{"d_model": 192, "norm_eps": 1e-06, "qk_norm": true, "bias": "all", "lr": 0.00351, "lr_head": 0.00552, "schedule": "wsd", "decay_fraction": 0.298}
Each number is 500 + 50 x the weight over its row's rms, rounded and kept within 0 to 999. Layers, rows and columns count from 0. Numbers have three digits each. The size before them is the row's rms in percent of the matrix's.

# layer 4 MLP up, 960x192, rms 0.151, rows 385-450, columns 96-143
084:570449490484454564578514554571491470426481414528520515400463507538560416510411466513515542460550589535565445517553552571491519519574480577466504
080:541584375538476530528457441501485507520512471502503591534497481533509488513448608515436588502428521474604516553510560564497532399490456557516563
096:533470441508494611503565462514487501511423533577482546469382545562485463437499438452484544506565560545531481546456572536620441402498456529503408
093:497583399504470492551493512454517420466487502504584557428434426512526444583479560443477592508503586495504491520505519566467481386504525478519461
124:534551506442392432622536596500573615502466401477511429502549479457522482538397463536469524488601521525501455488481497517528478523532445537462506
089:595507539511456550594505531627505490459474476512609482531521440429519408498457453497502482506577544504548488557468609491554502515517430511459488
083:594451489520518540586482534559518534490446449528559443471487434535564417473451495543421450498510597495589453530540570601491472525566506528480559
089:527455542509506492560466538565515463458412448533516450462512482544569423455434517482436508495528560541571449535517516580504459479543510542468499
091:537450482506514418506517522484503463513468508566665566481519435502502473549459470440507522438570541517677498604517479432500522428510474578489528
103:504405485489451504486429584609360564515462464491594472591480479415533445439505446639557404470537524518535455473593479557468598462505437455429600
113:532415418573543479520581518535516556396414465560539549480376381494491542509389561482491533504571481574471508523465543487569451452541525441452485
114:573553419437403554506499513534491540446486477523571530385475478455523470460484465580492485436526532523453504496492507478453531500514467566513578
099:600497493477493552569460580518533502483428483519558487492458457515531442430402481517548518460486569529581414508552565559531446434557466557485609
112:491397443470541487479591559524535474439513447497444463391443521540477490417504458487449550450537520499475518552463519516529377460541455498563540
088:519483446509521554571547552546518498496445484556550445475522471541555426444439499533483552423503566539575407565503584601498435447583486559509518
114:495528503609514478498538460492529496499483485526564533468434469528494472410487477443465588471465571562527419553495606650569463500545504544567604
091:531488504501464601525482580510554526538461423554558487462513448497513392430482492571516484492527617530536463575618531496554437446593422531563522
112:494465472508412437514564498601503553445493516495603499503466369470518535539509487492428530547465627535528456562573532442519514435504534462590467
100:499552484553550517558464511532578525575458472557514465516499457572508444483503644528493472463493533486571495517599488465624391426500471443446521
095:571543489557466417515538484511613547513532453483531554520538434479498552489476534449458443521504458573489510517489538485487529478486493606584449
114:533527468518357476595501557517584604460516465489502415497537477450543466474460610555394513444567490523463404490481517563493469545520471491554417
116:557395432422551500487456624556457540463496495496543445476481499534562513428506409650480436504544479507537446492581499520509505456500433505504517
089:565452515476434556595540543559505550493446499515524492476462490530542436484396522509503507458518530540561504530533568593519450456570491542482466
088:537479475501469394523468626523473525460479504493518540492511484518495511425511477517415462528519514539505536498414476502474546544475497524390477
089:453555391476513489496498514504509618486488408483505484479471500443521451521462543599516475461469485572483388470574484601535483469516452582530377
112:528396556504511479509471510578432472485476515539477436462492513499491515373503371520478573489526637555544481556525533467588429460531505496438397
091:392521523605524542542455530538472517469494553537569461462482503513500418464492641500492496456469588527580402566559497540511471428504488523525516
115:477499509483493559528517592503548492556472492546559446488428476541493421475538509499464448509493590607506472549513591561616446455507484488568567
081:603484507544527497545441561556492518495448447607588493462434530550527479478443473564449563467511558493528421488470481567496519503567517473437504
078:495405515432540495534476578495473495520507402505628569371547517515537414543397427588551560449505579552534444558521518560456474457505493490446440
097:548418508496511554518391593544483435455415462597541449503499510492578450479461514526476482486540532521566459555544567552523416453537485541424522
102:482428484504451568553395576566459579445468444655472508520555526489543452482502543577522568482606542515514448569509548567530545518599519462443580
080:636437477488471554563520559575492479521421425525549434469491471514551397447470492542493493486517557539578428544576567552531490445557509538455548
097:565449395554516466529478498525455566443441534497535436492494506588548499411479548503478561464522513536587452510550563592512469489561552552528518
113:465481417493467476527551501568527503482487512549527519490551388457499466460466536490349464494557550512537437490522551526530486415522422519536446
095:531505503530494479504436536623526493472476524555580521445472481487515407490415557533408505463536559514503444590492552484517425504580445540398501
086:515483453458457553588476551556514514446430431534593486431478447494541423493430560531419474475526567528565408562524533559527468468570491542529559
074:586555503453374516488562464510568570456530425480504430452616397503516432344496552495480493468485506529475490533480523464512485486527429506496473
088:599426519505485550587462552558521466464427428522557507437487457557555412459431498506473503470490560536591465536510580597472414429548449523538499
109:543442573563520479478423537546445495421421492574522539559462514489487507513468502542442472498495451501522467453510523537489435442614493560513362
087:589476496452465555584491533535528482521458457514539446448451444551551406476441555511470498450505532527538460560550589608536491484574438536514538
083:541538441531487584594530595512517484469451488539504479485502445516571403468393520492469493454528540531602468552568555525502489451621504542510490
086:531559587526484522550465471508494483518487473453477493510454490531482481408500449388469452507593545578504471532490518523490446528592574469501539
082:606466491484490508547502542561524523462432470535555444418483501519565423429440512517462500450483580560556420543508564595515488447561460607517567
085:590466475458498544579501533535468486442482498521537501514469472535583425426440531512465543445519598585603439563533585543471451443564472548493528
099:552476455506472539600488510528503472452423397542572472436493426531562371448478540491445525455441508550583408506540563580448472467555477527499547
138:475434493541452542508598514554534570437470542587569526557476447533514436397470565507468482514526495559551435536528490461471476472513508503438437
082:542531473574508487525454548486570511364443503541621490449453490534510463442435512496467534388501521525573480575475539624520473442525409476551558
090:570455472551493513530492508520492488447418459542559447509518475498566363494426559551450495462544572535534428512563554588508437442526494541508516
105:457475448628509503513485494556509532422496549495504504505556484453503491528511639464438466423431476533522450476612528512514465482525491526469518
090:610428555523462562557430558548474494493445445545547446439525493532560444470427433597504549453452568541589423530559543568526492485575458550516521
097:503444491528523515560472553539460534517437469550516460441484504461539362510426563499473475448504559551576514483540563598531432468579486566463539
104:524429433575445514542512497508481516530472484448525535504436506586471464480439488459519559478499497537538518473601518558537342319533437530567488
108:523502414513536528508546451493558493492445427488525554414442375572520510438506409451477541488568483521522432496490535664530398441497383503540435
130:520447528421439563515476489600499517518528386530506517484492363493525458449467500512455505466497587533548454548558449607525442477519445493514519
113:466560469547534527535554485528465468462494488570465541502512435538514490463356524578453556450498518513549525550511543504568476463554525566545489
094:584457472521507511555523579529555500433434489510560455452491475538529459445470540513459513478503576533608479575493588538475462449547512522462533
091:511539491487505409540438532509429519480409496503449442473515464387513561492509523552446449495605557454463380472449475531528533585522480507531500
092:558447476519522528589489523534498489489434417531569423453545464523536380479442524530438471448530565520571445519503565560497455485534511521502551
103:559457542453422511483456510543457560449407483540542456537570522446541450473484486539561421444535542513485518484503511483489504502524466543425489
100:544511542537440478504419452589434510579424425485519484571445501509490427429541524531493423504507536547501487520481545533531541507549494518518575
121:535432520432501512547467547648474539465536516540557513475457442442511410540391551566491471457517506555566412531568497516469493482561516464604528
105:473473522417578460542443591508480476558483561522575465497532443504525445481443493471540513523476531500573502436626542454550423385515507451445525
122:567509516531400532571493508516601546396458436489516487431543475510499481455347526551491442431530583541605474564485462480520508463548418488487528
102:503530452487495515527469461558515520472490525456512479424470417470495443395470496541494518484562523505592486529613520514472493434522487497551407
103:487556545530492571555504533568588531467518508538469545513530428552515462410450573510534492506535471500494498500529522582514456425484374528491595
# layer 4 MLP down (transposed), 960x192, rms 0.1, rows 385-450, columns 96-143
086:578442503500512511458518509573483536469540448435456573415470565497485505559528493545480527521530468531522453580472522540454496507488461543451508
089:490449506397525546507419423509508456526604434517562484526422528553465476482431444487579406523483443542451465530437515529553520501507525479492544
076:440487447511542541521512497504460576543419462571528530532536458521393419505526607591511503483536461459478471628458461511516480536535357519493475
114:492450479557414479477550450454566559467656481531506531433556491503489403555499457469472550511554538525412397581539552485513539467506451518513650
155:469414525457564464521489505493483512531406513482449475534583457504520499355492485526509444467635512560487453503516482498484452456512480488573553
100:479436587515495434492476572578585452517539424444561605585479527471490434477442490502414520525521526485523505502436508439427526470529512436488510
078:549506588450436424489501502417484512592500541430577581553501535398516551508571464545418513515539489486435446552472527555532486547539524518494579
073:443530515477471466569501493579554518476535459469551487428513467456495503503581566569482537570475570454534459548468425563454474568498475460510521
097:480477566435438413523460564540526380538567519519506575413453477385496439466537559503446544491458569449483530492532470392501581446505416525525531
112:342517505464477465564499513544460539477428534547539506613504474474478485498483573517473488536442468530510432568428448477550381569563376508434541
108:475520486506466567478489456510434492513428438526507610491476526472579510548455530457534552467479550512437510440415457497590418451424565543490473
117:488602547562533509542487543505475543438520516539609593467457483460495513473510446475579494527481519487412563326443428448453481456510482575492488
066:518444442515462558490406524525480488615521480478462622533494489475491495541528473512452467463520435545497498605449478453424457492472468553519594
115:362511506496559529507526595510461460488480451510454429422455540496524519464513525453405446566563436446372622505468498428487464481510527544556534
060:511474531499575492498468477456593421526534481443492539571505482482489500533470515478453455463443478547459584502526471494431492557511464522528493
127:534527427461546481416529543389468527472435465555512507504576450548520412568473547450504537459477570442511448419478504507500589415498551499499479
103:504594459451459449490629596498559583559430512583440523523579521529464490484486516477485549474395525428448486502511486486490566462485439562413466
121:417572460450457477479491540506496519567588559440475517576550574522465541495456476454585483491597527561433495468506437607471517548486501534513474
113:572532511544513543493459508435508501540484455507562455412514503528521416396532525524484481461442495479406585525540441455452494529537523456557534
112:405479468500481595524479529482491469510468523474541488556470504413522497578501513432504455544564538515476561514491460488529560403479498518597566
111:426404529487532490505471515545501504545473509546455460522568467492506516471567501544452522538533429514448489455458508504479467480526465530556462
137:335489435545523475538409560538517514422459564491477536522481517532483506507476395544445495504461494549487472458470483451483512560545434532466491
071:518620495510495533585605546503490428508471466408551533393313356454554434502522515483472485527444498470441536548600492553403457560482456511428476
090:548402633500538417483525535449574442486542510560493488443476469484468629452510497537552546502506499470547498594493482526493501559442480446555508
092:518571516490448563476464470523536463496500508499619400547444474493481553520499559413436520514523456483463629512537513445425425497409509468465526
119:458489450393509574512453506564376582507442453530576488522619538475471540481508483448555555539562547509513508606550473589560540442477436519515499
122:451417481600456436495514497524560539466472448490614455600433464506546494517453571584515456462445503578583476461532470473542459493578469519487508
127:572531508531524479568578554537527492469408436523432460447540550490472481395566469551436535539528446463514492464471450600422517400553465504528507
124:465540466486476484497551589591491564510483553546560536473465515564486473459441528483530454527451519542491393452542482419556482482518499557486426
131:617492480431453515480501602512468481558473479439508589455527467539633449406429446509477548439484563555483474517496515573529519536443512524491419
083:597499433484488512510449537557429542494400522485576535538589522452431459491534533669549460571510552427535535574474519548455582496593542514486519
098:480598425492529487550520492444546568448501459550458407566541484371498549542555497477529505486419492506482555507510535408506577562499529516467569
070:562522571480403424445574415540518496513470488479513540499481509478463471438553530431471527465520449481510429599546451479395483482541466488480530
119:551584548464509514536466414509433558499464478526471551503473507477496448476509536450525442489472405565475588528455532461532562464517592572599378
123:477512502491543512442512571535572514391454479454520462510499552466488512529601524463498557487498488566478482428488513427460450608549452631510452
094:469481588510467459497543476438530518543530527479505476516486476436477527450486489517391469530528539433493507624589579479494567558617511469522517
081:579442515509465423565407502521514545516478516540514497475452500514531518466564463509496408446507508580491510481555566569493454552534451470445549
072:504426435488546417471492437498525521529600547522473594421449477464488421615474544595474494482544505498608459520464457559463541461483552448590478
065:504396401526538475488486549491590446552580537413489473527462445504587529477531504524494508449382397460568551598560474441498414460591455501561540
116:556500501437403461476467499524493505503534420443516492493527537520524503472464380474498536474559541563517447537496469593505651528471481568527529
068:595496534528546500531481593465516471532538448501573489424408504551513454516521488535525508445463494464471520555459516545466450420526474547389489
051:460525529561411529448464562519569501423489492506515570515426539546422582472423562418516372517514498525546444442370454509549517489486577488541466
094:498530561464552586468456489431655540534454568474485546428524528525540429570459569488602420541446381480551550478511455516617533487472559524617486
066:433456556413470458593518559507479473512471539560484401526440524477494535460528457585504417514574538549446496542506554470519494547531464498527557
075:451495474633376494509493632549495539410407419515555564466512588483507501498524613558439496427497482520455421501543492587473503485498477528491484
058:499482445422570470429484652530445508385522447465502490528487563534423605471451514461542532445587573500481556459555436481523504464521562597416558
140:559473487470458604487504403513547546504536457509496460434515492531574491501494417499501523449410497527499552501496543511456578529521478479451442
106:583438512486491590463596585519511479478350461486462481507462504556503542424439514531418487468430445550551460454546510455460466400474518526465482
067:474517458481509517473499522506532519461565528441484639546590456465480542455429536542490448616446468540461505534518530483530536508438408494438601
108:508509570473619541429424486528571580547406484485549525452526544427499441588530463517411411544508444525443471463457531510463519451570443499471497
088:495509550458464423547459568510557457589394627475521544503454431546535481500450499515558493429372416514469562460519502504445483525547457523514495
083:400512518426437541564409460540583536536533542534510486415553553440507527490456504527499481520423536541542504509457457538560461479499500477519521
109:440479470396506433510430479517460505472540535409536599516471460519472509531494466493646518522562473495534514583458532402450596492349478493590496
103:434542447519540433481495516493502528460406532530506494461433499494548545463480494514499490485404539507526478510503466559535595512520447505497453
112:462480565517528498482444410446490560492608520509500600557521486515522496499505508524458451415488498497508487556513554453554525355427484497455494
142:430531517444541473513447544437512465453477558446560444510527494613502462476557595461466494473428455504485487472550459545521453596580505438482482
097:454550474342563562424458502471472505536447561419481467387613419507535494589492421470544520586531543470569552585443425461500520456488464476567399
090:517423439436519505492516506490581426463537412474571456373422547516457478512562482387531503481576476505475599489451568426537424494444477503516492
054:523506518418516554506499637509571496520485487485622509486484436475498475511488612565524536408526538474474524518506495558498490459561488503490451
107:458499549482498543462512530459569508518515470460429448577556484493470536569459524594533528532510427473495546525523450464501525540483455518505546
099:417546436552417500469532435533561530602467496525466549457577474547475453560540544486595553559397506508525465466452489577469436495519484484565562
128:459504526543608513405443514319543402477478554406471461436537481557432474481387531521519654462500492516534565423462528492455470484439494494486525
119:560444472484429574452565548507592517538509538541512517502468512523411473542418510467573484602499482507644541508521510505500479487476412528498497
127:496442498547518465533497504544400423529589532475411491397567451511490452476433440492572547526496481475469530570550462378482531426536428489556532
105:534478584393508468424535447460501492499515528478526491466500445395519560509566544542511591504446528451543484478454491531392487428479569467513427
087:437511560509631491541503538484566430452501535489446484502512452503519510429450438467549500511447453524494552549629498527483498457374530533582540